Weights of a small GPT-style language model, trained from scratch on English Wikipedia.
Architecture: rotary positions, no biases in attention or MLP.
Each number is 128 + 24 x the weight over its row's rms, rounded and kept within 0 to 255. Layers, rows and columns count from 0. Numbers have three digits each. The size before them is the row's rms in percent of the matrix's.

# q: layer 4 attention query, 256x256, rms 0.0654, rows 0-30,128-158, columns 64-127
# k: layer 4 attention key, 128x256, rms 0.0655, rows 0-30, columns 64-127
q0 197:142142157136153151136123168159188121099106144120149106115174099104106139167126132134136132164109160170083103172114162107130101148117153110082123091141148099116121170117148114099162125135170100
q128 054:131126137100114137140174173136128101131088127125144081128157119125158121121086150147138131158160157150119060124106157116172126126112164160128111115133104118111149162130129076143133162129098138
k0 068:130098124166160067127133069135100067160164090126107131103146144141136127150121118107110127127106130102174104137134083174148113087144108104140113139142171131126122104140136139109118129166119121
q1 084:127105124116160126129115169151182071164111153129107092141138101136166142091161130115121098124111130103092126109126094127128125117163164117120143082105107162121098100116131142141145149131108162
q129 071:149186131098126174175150155127108079135081115119125144159163104166134133135141112141103122159108165140122136121103129105113091177127167163113110108125140159126101107150157125137149151117102106
k1 116:112112097148114134110123139110099142110160118137107130111102134115167109094125116110134119130121104110156135091163162102146166168145103149158096166096130130107124125114096147161142130077155162
q2 119:128149097111135109130131145141142089121186118156103136129083124154093140132134142140145115142105107136108141126129106141144120130155070123150140157099149149151107100118104114136121151138167109
q130 072:112157136119130163131172140148136092147107133154117163127138141134190153159175134097115136105148091120140113130149121110131095124125121152115111153142143096127115129101107113148145122117149090
k2 084:103116145120079134131083083112093135116135153173107124188104148100105099157095121137137101122160109167131147118116135128146135095106134139119111102158139160154150098090093162140155145131114127
q3 106:100140093129135155099134163178117147084120160135151111126107097153120138141134138128104115142131119155096108119102169146117095120149151076107097163155168123154116142105146096165141132102147104
q131 090:096113120132144127133137149158103127104101178133155125135106119114123119131142141127077117092169106136106111162128153137153143102111159109159040131133170093108147161142094114109075121107097157
k3 102:154098112137125124130099120114111131163128138092163147135161130123111088126172136160151157139105155127107133137112124150097108149121140127104155136156124149119113159134138100084109144155117142
q4 112:118137119124113128142137098111119147127164112133119136131113130165154102082171114125092148122118122144142105108145105133109164102125118146123115126124133159136090099123110136119105152083170095
q132 097:066140115124115133134195122170150176091182135159088105163111131166151116123114120137126150154057114155150154129160126081123128122141093116116136123102124139129137122128134185118164106110147093
k4 105:152116115136130111130128140147120138117213110116056156146098159133166119112113125123117141094103142090144141098145116142123150131131086110155123149151121168130139123100138149148152161127135147
q5 107:138118167137121132129113126122160121128137099104147153156163113128173133125127115145136134146149144141139111190107150129130142122128087121136174142144099152123145140134110130124129143121111153
q133 112:145171156097116112149150102121137139116102116099123097154161142130128129169170132137147124127140187143107161090128122114138084115162086115093129091167128162135109100108140112108097139145124115
k5 091:125125154139107120124066102095086116146143085122164095117140135093095120154179115102127131148137093128126106081117148146065162159150149159149182142145104157105149119118156167144174173130142142
q6 100:093154088151138144126119130167126110125115155120160132100155107104161145154128141130147136128131165138069100109134173097154104171145196111114153089134110117127087098094120132143162133147143165
q134 081:108150126163166105171160119180102149114130144143116126158142118134123178060130121150096185138120095158125151139124131129133085140128107105114107184141164096134119123152159107149147138111103146
k6 093:168157158133137150121096101092134082159095111097158112124133120146099154142145136127124161079146115127116120115142099121071119121135143114107090118196089182169158111121172140105143165118075154
q7 102:078130102073163144101121152155124081110116122076122129094112065108120175113166135159108156138134156169106116111119140132145095078158173118111149139116136107146163174152118089146104110122093128
q135 095:138138168094136109126112161133129112115092163114152149102117138110151079141130132137082121096173100120114117133145164114142129089127161119147123154132105097128128160214106099145134162152074088
k7 098:149140159117164150155153127153122143128118157129148148154142132113085117150114151152144120161111143128146131115097140138143114156139140083137125096164155120119161141063125147092132104160176132
q8 093:129119146163112103108139078068123124180145147124110147137148152118113142149119111100117076125147157144115098121143134104125133108140118103127142148121126183129101140141121152137133142134119146
q136 102:088124105149124109104177133115133175100158108126128145153110139136152141126125144125119093127125066157110105081138144128120145124142144159167165116131130130134097157128147165108176141113181102
k8 097:147123106153089138118115152104094123138141078121164118093127127124157094081115142112122114056156121136187138065169130131114104127161142152142120150155104145121163111155094135146111162165143127
q9 100:138158162100094096132150093145110103132119116142109098118162139110161127147164110061148106157090119158158140148103101130181138159146101126117105123091132143131148121114103135160138131162136085
q137 098:097113140102108089141137087128129145126134170145095122122116106097137069086087131156137091135141147130152120172142105125134173104090128102103113154107111098093137103098123159137125109095125074
k9 098:105156130088126108158101132075088122157138089139087121157061161139135154136140095135140133109154135155162121071138173141122130104142125125135118134084092142153124127143120120140117153128091150
q10 088:091098104114087185107150112107112178126142098141153117103103112129122097134105093157113128113109134081103132104123087073128087140117128165124137131074177131116124107131151087141134135090158098
q138 094:147152115108159151092091071096123125123104083137110114139139108131111147149125116120144163179120138107119122145083137135125101199111104136101119099126121161148114142055145143117086137112142120
k10 105:173152136105120121099119132117131108118118174091161125144152098149117140138156143153125097175162160146093095155071130151117131092147141105126131155147124146121091157159153158127100151140149140
q11 095:127128127134159132118140084126121128143146117161124118120083161123140086143180120119171121112137104160129157112166120090193151154147125118118128128063170144109099108117128166142150129157105120
q139 116:139138150133138140114136098139123142128107137143107120156143129084149164136153114114098114146148106124170072132144136110113133158103140133131137127135139127105075140075139119122128134127147119
k11 115:117124165102070123126147157106121136151176100189093132092132149123171148123111126130080151148129144097124099123165128105099133114132087161140115191126135149122175117097121136171142124126105138
q12 097:147111133132176187114097146080159145138120156107147115082129130152159125120098130146135124167129158182086152106117150139120116113161106121133092084104093119183106165062137098108162150150133149
q140 101:131149109131130074090113149079144105125148175116134162136111144119151118079166102125113120085156147121112112107133073139115119111152143140133136131124144128099087131145139154141157122096126148
k12 099:112090108131115145106175151172128078118148178162104115138104126143114092144139128147089104124158126140154129104112154133123112132074115140138196136193130086145118143150107120164101120159159102
q13 084:104122159133148164144109175160125123128144142126148111106100171112117128128129166115184103117146112121121118175090121116113112122120103096147153156146136153114145104198134102185159139145089113
q141 109:147096114146128073113133145171132154105139105135133155136127127112150124111125129111138109126101138076142146092149130103133127093132150079152166123120114123123108120117133098084147186175125121
k13 102:095195158089110127125176128119136145148152124125068161171094142138107139112125148161087129136165111149097134102141120106136176139121130157178131130082107143094136125072130132154160081072130083
q14 094:131119160137119124148149148115113129149120157140126153133108131149102073141125107158098125143120129165123121146131147139146151148116116122141106127110115150126056151108172146118136116142157128
q142 103:134099075110154130094126123119165101097135100079178146103144126162140113128094125178119088136135170173089130177096114105101104113138102111116096116107127130134093146125090120125127117125115090
k14 114:161117082158176152093113136138118124133100157105163100135177153154115118115128134135133095120110190104110164084114115119100114157122097145136163152176092119154094131134137151088111147128153163
q15 091:183109092141062126094132124100105144135136114109143131144147115126118138154163146094120137118133126082122181096125138091146147133083126101135143140145117096095102147134127169126153094135160083
q143 117:124135121149156135108144115162101135140134102152117134112171125177109115093110147149127153170119147099139146130124126114105136133110087109106156115154144104137147148083124103086112086130163136
k15 101:140142086139164154113091125123126105141118159123143160091122116080112177095110125147128147145162132151129162110106120102145097131152159140136134157102167153166109139152102141160078164111161153
q16 082:140131122118076135146116116150109093144142159153101162173112152101148097125145132128106090146140104089167138135149118067145152134124113155149135141106145157117103121119107097157105138123135175
q144 099:132133126176099114140135104176110098123112128137136126097124119140127133141123100160198116158118133160146209138136173111144187132135114150114128104146125141124169152131137093131148111108095132
k16 181:148115116149157145128096127150141112123079133108181128118157114113083131140134124143137134145152150126114100164083145143112104128140151111096140107170095091123124148143131116098123128154129126
q17 092:108133128118136122133106159108144160150103179152120127107155109138156103141154107104098094174146140121139085143139119099157110160155163175111082086129131109131101107120107119098070114118112149
q145 110:131117102086137114153095107132140117152121129103104091063128147124094127156124089113107124137125121138126110133103152126168065106103164117116167149149084102142127133096152148069081148118131126
k17 134:140121141128149122115084131164132095142087114124191074132136106150100142156122141161134150116125136142094117146110122116121103099157151118106142136184111117112123114132141095111130110096160107
q18 104:139152165122108094171130119142127138121141106124092136123140153126134129111123167092115132110112098073135148106151140146188149169124098125101139128110165125135077129116104146123143136142144106
q146 115:093151144102102091132129109134140132150121100108081093117116128122150102106124145132138030142091097141121116117114141154129171148085150162136090138100190126122131127129120125137125118073128140
k18 122:094125137097118128146123120097111104098155091110098121165144139142144106124115136096171131109105098127135120110114139109115142131142120132114112131083144137113139126120109142170125094089128149
q19 095:168128166106128135102138152129150115157122153158167111130136125108158160158139131129103125154148117139101161157130129156152074143141130144118141070160165105102108132135162107122159145182173102
q147 106:121135061170145153134092072130134129114107079161118117141196148145137181088111144109127152136132138145139132125082124091126095146119118096093127137115143141157155136103164153124099130142111131
k19 118:123123123138112133141160098142101119137148087125102139126113154133110117133148136099145128092105127092173127108178110109133160132123096107155104147086133164159091121149103152154130128072139149
q20 091:138136130112108115090125130162119075144114162115131133119125127107100171135134100151153156093168156126153120120142114122108154138086171130146126154127116148146127115173172117140130132150146119
q148 114:145097112106137108145139148130152088120106118112105144154106126086064085133157130150153097096119111119112111137091119113144132117124114085098123124145137101091097155126140137122144136128114110
k20 096:138125152112154175103173091122150156115094099145154114121117137138157140140106148116132114161120137128099103120098158133097123118130155086152143112133163149127103094163163080108164132099107068
q21 087:166138088138135091120148091146111122099099101106151130164078144109133112127169138111148084134135130172162129128106138124153123109139126149143111142109131130113086123162141127131084154129141110
q149 113:162045124105128126112160092150134099122147125122159164128134099102128137131138121136092121104126141153150144134160144158153160112093133097115185130148133149131131134140160148107123125162152129
k21 096:123169152093113176139127136147107151145148117146118132099097130134162132126111139129109127099159147076136096132139114143125104079097161154126109134120110087108157172154143145114131103135121126
q22 098:155139189101106149175190135117121146141094121107152122099126129059116124134143090144125127129129114152110156168079109108132108092131157105083145146141111128115136135106143139162162143172115092
q150 103:096152100154150169140162128141126089170131095131145098123169051108114146126131134156110140170127134100083146137132151112157149117122125173115112134138108092143122095140152102122154122137125172
k22 095:139128099126093098123138146122096134110177106133101132118122140129119142139122182108106147132124102164137096096155113149139131101148145119171110134138072104142092146166121174119159147129123133
q23 084:139156113136161099141126143103126100159131113110144175121081125121133118169109138128163126133118130125124151134169123116123102142113122134103126105122128113039094072137121107088128175197144119
q151 104:144120143109110121114132136113133111126087113141166132183099130128158141161126137115126126125154104204113141141145134082146093085136112083125139148171137107124142104100146079158158178145123159
k23 089:098138159153122103133125145153113137112131140103156098106133128161132141118123181167082107124106126117093154112140107119118104111099111114144096132137158147158087119165128150152095101135107147
q24 091:126162100162121130138165108110147090114132106086132109134103145125110136146126122118096163148166128149126108153154198163071111105109132119116100135148084092150167129140132142162103139150122120
q152 098:099141118144158104132129129148173076103150119136135123134089129134125105115146131102147119107187105114150156106146144122117115114105134156138119093157158118114140078137120145141120155144137125
k24 090:116081125116138138124104153120119126154156123148075092114157102133186114125123112143082122127158093140140103114101131145152152130158133165126118101148213121100183137138120094137096147130118110
q25 088:140089134127119115153147109114112098132128116107148149165115143161156081096119094124129089124145090112159116129164108104196146152122084106142083180125115138109182131131107153144127141141134133
q153 105:168144130155139140133155114165137143147125130143169119103134151127120107088118124117117167095164106105153134106144107105180082137117152121129133104145131129098169164129131096156129150149152129
k25 094:124115152136128124142148144150121133136099153162126130120190126116120171122070087158148150114132114141164178152137149121084106146116160142100121066116118134084086149139148115096129151125158093
q26 090:153131090119152148088122115166132059134127150108170135110147122152136128123121137165170155100134130144100116134112092119095137136117104141076149142141101077114101116111087132145085118182109086
q154 109:119113109170161122123105143138154077135135123136157147142113087119075152149119132179142068173132098161142148138117105139152115095094138076148090115128205151163117119128106128110100126152106155
k26 094:127153109096099123141097176092135136124134097149121147143129094107135102075123140089104120109119113080119127107150089118108131130130128098106157108126137149100122127099115123123132108114139168
q27 091:131119108130123127116104150115137089108143141142119125107121116126097122142156145128146152178122126177105123119164101113146079122105151147087151094135150107131118135116175149122139125122126120
q155 113:173092124141144122123134130138130101117171128183116142118081153126139136097123099123107085154150124143100128114158115125138129138076100083161178175149128133138119136105098162110128126155118111
k27 100:122131094131145129155124135155116137151151117165097157116105131135185104111098123145118117122143134079183130126151159138174152124126096112162140147124158135089155115152120110137110094117149136
q28 082:165158132150133087169105149147105142149146141162144158101119103140095116132100153121136105156082160141130124150135107165174108121106135111125123118131148149132129128092122131118136086100112120
q156 107:109111146107136094129126140093118154108108147138115161127132138183140120130092162127112140094134114119096122118139144147136130110111111151156100126150142116151146126093130143113153124108095124
k28 091:097108109138127136126182095163156074101132129111124165117142111136123137158178145177091125126162147096126150138101116087134135126139081115097129128134122116083110151090134168123097158165128141
q29 084:106109173108152132135147094128131097107118150080090163101113143103141136130160128117160168107087122137157146156161132136150102113109103116108112139173125146132121132115135156145111116128101038
q157 117:125155086099121111073149169135145149127129123141132145112138126145128126142172123101134127126147092131147116101105097153139117101116143132120148127155140134125095170160111130136144077165146130
k29 098:131117113110118079149120133131108113142118124084126120153108135154155102135123120106074143136152120092099121144128093174177114116145134141095101116140139115120145120112140105107102154146131176
q30 087:116092138129141119130110127099152130121139155092156096130100146176138140104135123123128112128128097143120138114089149107124125120112098124138105120145141119180155155105129155121125134130120176
q158 106:149134136112147115115137159166130131134155136143135131110110132090095119096158132133094139129124122143090090133138121170116136145129127114140150153147123121103156108194170115134150104132137106
k30 097:132096177104084145134130143125143117110142081111099128131127156105158171106093115104112127121114110159089109109134114107123112140153126153165127121122104153118098142154132091098201095106155085